config.yaml
num_attention_heads: 2
intermediate_size: 640
norm: "rmsnorm"
rope_fraction: 1.0
qk_norm: true
attn_scale: 0.125
bias: "none"
init_std_up: 0.0361
init_std_down: 0.00903
beta2: 0.95
warmup_steps: 32
decay_fraction: 1.0
max_seq_len: 512
doc_mask: true
Each number is 200 + 40 x the weight over its row's rms, rounded and kept within 0 to 999. Layers, rows and columns count from 0. The size before them is the row's rms in percent of the matrix's.

# layer 5 attention query, 128x160, rms 0.0979, rows 88-127, columns 0-79
117,241,264,169,182,244,238,104,159,182,89,177,187,169,170,160,210,163,178,218,210,196,142,181,152,237,210,276,195,183,158,227,148,249,222,115,215,189,279,259,217,136,266,216,250,190,182,268,216,213,197,264,216,248,220,214,179,188,163,162,189,211,177,225,256,243,179,202,229,276,161,251,236,234,198,252,122,169,168,240,202
112,185,179,315,253,160,218,213,167,213,241,186,226,265,171,213,157,196,186,162,167,197,253,258,167,246,181,99,197,210,246,226,247,198,249,223,174,207,211,176,207,189,219,237,197,280,219,241,330,215,173,173,117,196,217,173,145,224,243,168,256,142,128,168,103,215,179,244,250,159,162,216,173,235,214,225,214,241,182,164,288
108,205,220,181,177,201,199,157,236,234,209,194,140,215,277,193,234,155,132,247,161,216,219,160,255,119,209,230,210,189,221,179,175,171,117,233,232,210,213,208,171,169,187,207,209,175,235,161,163,244,281,167,246,223,149,255,239,241,175,231,207,180,261,222,259,268,230,207,143,245,201,165,241,150,197,167,211,204,160,294,193
138,188,261,153,170,198,163,169,164,187,191,208,218,250,167,175,212,115,170,224,196,231,183,128,167,239,218,279,198,259,221,189,185,170,220,156,186,189,201,162,151,275,189,228,161,181,221,125,159,196,268,219,211,191,175,226,206,173,272,213,220,107,257,212,212,244,242,224,136,164,202,215,203,203,147,165,189,225,208,252,114
120,217,223,245,157,223,162,214,324,149,158,193,195,238,247,157,245,199,249,200,205,238,225,203,182,188,219,193,205,238,204,159,231,217,137,243,193,179,216,216,220,188,203,227,197,154,188,237,206,228,217,140,124,232,238,225,211,154,215,187,165,301,206,166,266,191,205,152,179,218,216,255,255,236,276,178,163,207,174,267,145
126,267,274,211,199,166,153,209,118,228,249,215,179,176,235,143,188,200,244,158,194,126,152,174,121,269,133,203,205,209,264,162,192,187,222,162,191,158,202,163,116,242,135,194,205,218,207,186,174,268,278,202,150,216,229,229,168,164,246,208,242,215,189,160,216,186,180,176,163,204,276,225,188,154,228,199,212,240,248,129,152
122,207,212,205,158,222,177,253,152,197,174,221,230,139,143,207,184,139,212,178,161,227,160,183,173,142,184,258,140,191,222,257,213,218,247,203,220,173,282,202,142,183,174,240,143,149,163,267,230,193,185,190,175,169,127,220,175,213,196,215,196,215,175,128,207,175,128,231,89,227,123,192,114,229,196,244,162,167,150,208,153
128,216,151,247,202,170,202,223,139,143,189,214,180,185,237,186,139,135,240,225,176,224,188,225,51,203,201,249,172,218,179,199,145,250,241,209,230,195,279,230,238,111,174,316,143,191,165,216,186,208,190,221,182,148,207,157,181,157,153,233,259,180,177,215,241,153,274,165,218,245,168,221,203,248,120,228,206,183,197,167,224
067,206,183,176,132,182,167,209,261,210,207,214,266,262,219,200,187,251,251,247,221,198,212,208,172,215,183,194,188,197,201,175,190,216,220,148,243,286,190,198,155,196,172,193,205,220,180,181,212,205,114,234,159,255,291,161,256,223,220,179,286,234,171,206,122,172,120,210,223,162,198,133,209,130,175,173,163,110,167,278,155
070,210,203,222,134,172,221,214,206,121,235,150,225,236,199,221,271,172,231,206,239,166,129,163,172,169,227,171,147,137,202,264,160,166,171,189,165,195,129,150,164,200,232,226,226,204,193,214,178,203,256,214,178,238,168,196,187,234,207,257,99,232,216,269,183,265,210,211,187,185,235,132,204,105,215,251,187,212,215,206,173
069,165,163,210,146,162,144,198,134,214,260,227,206,232,149,220,163,244,197,137,183,155,260,189,248,216,214,202,182,180,246,228,172,172,202,222,268,259,185,260,173,245,157,140,160,184,189,225,201,177,192,194,204,128,252,200,156,200,136,193,222,171,215,176,226,123,234,230,182,194,182,283,150,203,213,157,267,140,214,126,228
075,281,187,191,281,229,261,187,252,209,191,193,250,193,270,157,258,232,207,216,206,175,130,190,141,202,279,196,243,256,190,176,119,177,121,181,164,185,200,175,206,172,205,166,210,164,251,212,200,216,178,183,139,244,192,192,152,207,285,191,220,265,186,237,160,231,154,271,210,192,232,167,228,188,181,252,207,265,173,182,223
076,216,207,194,217,188,184,230,195,198,269,231,211,219,132,185,188,194,220,225,247,223,162,223,246,305,179,241,250,170,164,168,232,201,160,129,283,181,200,281,267,171,264,179,248,161,187,250,248,159,202,184,159,162,166,145,249,188,240,193,187,233,257,221,229,195,225,229,310,212,216,162,228,276,271,251,266,225,171,149,280
072,204,185,177,181,191,178,215,210,147,230,202,159,154,173,238,194,205,247,181,187,169,263,207,207,157,202,188,195,247,185,232,236,165,184,190,166,223,172,163,127,259,235,181,204,170,270,126,157,184,225,236,240,173,197,185,246,180,154,249,213,187,195,199,238,225,145,180,123,180,259,247,220,155,175,198,157,217,164,217,179
070,208,216,229,206,148,118,266,130,224,212,191,197,91,150,185,226,143,134,215,206,173,220,217,200,196,200,217,246,218,240,241,215,210,117,199,180,178,221,259,166,280,181,215,221,150,198,190,198,227,198,228,170,181,207,213,193,149,163,217,217,140,198,202,214,183,207,138,161,236,178,286,204,212,148,145,195,157,164,207,238
098,190,198,172,210,227,189,181,145,245,176,165,192,128,253,185,217,190,193,156,233,159,259,184,147,194,140,179,223,246,248,169,251,182,216,226,236,158,175,141,175,153,142,205,146,203,139,179,163,254,175,217,274,177,176,224,124,134,151,145,209,172,170,125,202,161,206,177,246,185,241,200,184,218,146,251,240,228,158,163,167
077,170,167,202,236,203,125,180,245,294,246,244,163,150,153,221,177,182,199,200,209,163,191,247,276,204,192,110,241,193,177,243,149,224,223,194,239,272,181,173,238,232,198,237,281,141,234,199,193,275,199,219,243,225,194,161,185,254,232,210,214,214,191,189,151,204,178,194,189,182,226,189,215,224,218,142,164,229,195,173,240
078,125,222,234,207,167,152,191,204,161,230,220,197,220,140,193,278,195,267,192,253,155,154,214,167,117,213,184,170,161,187,195,159,224,151,205,271,230,247,217,187,133,217,196,154,160,160,186,187,218,246,154,219,233,189,207,154,131,239,160,249,204,175,187,209,172,181,249,187,143,131,144,157,202,192,161,245,173,187,231,198
084,241,105,111,185,231,184,252,216,217,196,194,210,197,256,207,171,186,222,213,184,222,200,193,238,241,252,154,193,207,155,231,169,175,190,207,163,203,200,167,193,207,199,160,236,295,182,196,244,97,155,288,177,172,258,187,171,257,154,145,229,152,210,155,276,124,217,181,207,233,249,235,159,155,238,135,278,150,183,140,186
110,227,131,175,188,143,143,225,136,205,259,177,187,193,153,227,130,234,150,128,156,139,164,178,254,211,138,139,202,173,219,226,167,181,189,154,242,265,165,215,169,208,197,140,257,199,224,118,165,195,205,265,161,145,282,189,221,226,235,245,228,173,242,186,172,218,131,189,186,158,236,173,167,192,259,215,198,224,176,153,244
087,215,196,212,241,268,259,162,248,186,214,182,203,221,203,204,156,187,190,260,232,258,159,255,174,251,178,253,200,181,193,214,275,201,215,280,195,187,217,174,221,189,294,174,197,168,138,219,228,183,136,276,211,208,236,184,163,177,240,217,168,214,221,240,207,156,267,254,217,227,245,240,181,202,153,235,222,173,230,168,236
096,206,192,106,273,249,147,207,259,208,249,154,166,176,110,194,205,211,155,202,163,186,280,223,263,238,181,98,162,207,194,203,185,168,173,293,151,188,131,141,192,254,228,230,211,175,268,160,202,173,273,286,161,165,208,185,206,245,194,223,190,197,239,162,191,237,156,178,168,184,273,167,195,187,250,174,188,175,258,268,197
102,151,141,197,261,262,205,185,256,183,192,201,223,176,257,174,282,212,193,183,216,254,189,197,209,166,164,124,241,243,181,208,249,181,155,177,223,181,210,183,244,224,254,194,218,133,188,213,265,172,199,247,194,252,156,251,257,225,259,254,167,227,237,245,202,265,226,228,132,210,237,189,244,231,158,146,129,157,172,242,159
131,160,215,165,253,179,308,276,184,219,143,167,242,180,251,250,201,184,231,224,178,276,199,219,80,187,246,290,193,234,220,132,235,202,227,194,233,201,235,166,240,139,190,159,158,203,212,195,219,178,146,209,175,195,271,209,213,163,260,185,197,126,160,190,177,188,171,223,236,240,193,196,198,238,204,164,219,186,271,254,179
139,219,222,171,276,276,109,256,192,212,202,258,172,144,201,114,252,238,163,188,284,159,190,149,241,231,150,192,191,239,215,168,206,143,162,283,193,152,140,206,201,242,175,216,242,173,217,171,197,237,297,213,168,161,218,237,210,223,203,169,233,274,207,174,247,254,234,170,184,216,238,138,226,168,234,160,258,214,142,158,236
135,209,175,135,191,200,261,160,241,211,148,176,238,214,183,259,173,173,152,193,264,308,144,220,157,162,302,310,170,216,132,214,205,210,189,212,189,242,217,277,202,196,204,252,156,155,211,233,185,210,194,220,266,240,223,243,199,176,174,225,150,262,218,240,193,256,193,214,124,268,212,227,297,210,204,195,191,135,223,214,170
121,223,183,230,116,217,141,202,175,236,177,205,196,166,207,141,232,234,172,178,235,171,220,166,284,209,206,179,308,200,246,208,177,176,85,194,197,241,195,280,177,191,206,206,243,148,225,221,244,212,257,153,190,212,207,232,273,190,176,284,185,233,248,160,195,238,270,181,164,199,248,153,221,212,246,188,201,247,258,195,261
105,211,238,203,172,155,231,227,134,167,129,202,241,272,202,195,200,164,181,206,260,226,216,209,137,146,233,200,151,182,223,189,130,197,212,187,217,155,232,241,131,225,204,189,199,166,204,224,255,180,169,211,245,257,232,236,207,174,103,151,248,189,120,183,156,141,140,218,163,198,37,202,195,145,179,112,304,202,232,167,220
118,174,168,211,146,214,163,170,234,147,228,199,151,242,104,154,223,215,199,163,196,171,196,253,170,213,210,219,228,164,211,288,128,186,148,214,219,254,232,250,223,214,183,123,220,136,153,160,284,277,198,264,259,210,306,151,174,183,182,137,194,226,173,176,252,259,148,219,208,153,205,219,222,222,202,135,194,203,168,255,197
118,199,204,203,294,204,145,202,158,172,133,205,170,186,126,166,157,236,149,143,205,183,154,226,191,173,206,181,218,254,266,265,136,212,174,188,246,235,234,234,203,225,209,216,159,162,126,212,213,198,219,252,244,179,210,242,181,118,193,234,200,220,207,149,167,187,244,216,167,208,153,262,208,145,193,128,230,202,233,164,179
118,208,227,181,151,239,190,165,125,187,184,229,219,232,201,179,192,203,184,118,145,197,128,163,196,243,165,227,189,196,229,203,222,155,142,165,100,200,229,206,159,164,176,158,231,155,176,113,195,199,202,254,237,272,217,213,253,181,251,193,201,131,189,136,223,134,240,233,187,137,197,247,204,199,205,159,231,232,194,259,200
126,235,194,163,229,213,182,257,203,240,118,204,187,193,233,150,174,248,263,268,197,238,283,190,192,204,204,203,240,203,232,168,219,168,193,182,207,224,168,204,182,186,130,233,207,153,173,161,276,201,230,239,252,256,257,162,274,175,192,141,314,222,189,239,213,159,203,193,220,213,160,160,198,179,148,207,209,268,117,211,174
128,98,125,261,132,195,185,199,214,258,240,206,104,200,150,215,145,202,226,222,211,138,264,228,223,177,165,227,193,295,131,229,206,182,192,206,245,187,153,202,217,186,188,201,187,192,195,250,224,201,159,162,253,124,202,153,120,195,200,202,182,237,156,163,206,231,238,233,217,172,204,162,241,160,107,196,146,199,177,168,228
132,173,203,233,287,250,240,237,204,194,238,186,194,213,271,178,254,239,251,221,140,216,241,190,193,178,191,174,207,195,184,198,225,206,260,149,183,173,178,136,176,177,216,243,143,223,210,256,195,184,218,283,135,112,163,265,209,261,152,160,157,173,189,212,157,233,249,200,205,236,207,260,188,215,169,201,198,201,216,200,147
116,121,223,189,137,165,145,104,279,213,187,195,205,119,195,184,234,194,181,226,217,194,178,125,182,276,195,281,200,136,150,224,213,183,201,136,214,232,251,122,207,233,177,129,174,159,187,218,165,226,212,192,237,214,169,123,207,231,254,207,178,215,254,240,247,241,168,168,246,196,214,174,284,246,205,161,107,218,151,208,202
123,195,206,204,237,158,190,175,236,190,171,245,231,164,177,169,184,223,222,245,248,265,145,270,134,233,219,271,238,166,149,211,147,212,214,152,186,229,255,170,241,241,179,164,128,144,120,217,193,221,157,135,150,216,236,128,153,193,221,193,248,234,195,196,201,220,190,238,236,290,157,262,164,285,214,180,182,119,133,197,180
137,200,209,199,185,291,191,194,159,180,242,216,159,233,219,183,246,166,183,147,187,224,134,159,252,217,210,141,244,179,213,208,177,185,199,257,238,154,163,150,205,237,173,121,197,164,232,216,167,191,220,156,147,188,177,178,211,166,239,202,204,305,218,245,227,259,175,157,162,249,219,225,226,215,182,218,134,114,105,209,142
126,214,207,221,183,149,272,231,202,209,158,169,206,151,228,242,240,205,172,201,193,189,133,176,197,227,254,218,214,194,238,235,151,161,164,195,194,214,195,185,213,164,232,235,187,200,196,299,172,147,182,129,253,195,212,236,208,196,196,129,167,183,180,226,147,202,249,281,243,181,172,199,193,154,118,307,222,186,180,208,148
127,204,184,194,277,252,152,252,220,235,212,160,248,159,187,252,176,200,277,189,261,149,204,226,216,190,215,218,125,193,263,235,205,202,222,246,204,239,266,200,215,201,203,173,172,183,148,168,193,238,165,232,148,189,210,239,194,254,221,191,214,182,127,159,192,160,205,190,120,159,186,156,208,227,182,177,177,192,147,235,177
126,191,214,230,169,92,196,183,152,179,221,213,127,176,260,249,206,225,231,203,206,210,180,219,144,152,168,204,142,173,240,223,185,232,124,266,292,173,167,179,230,116,182,268,163,197,289,146,226,244,192,207,250,235,197,186,179,227,248,220,173,204,125,175,131,243,185,181,184,248,221,152,224,189,241,232,172,217,211,288,224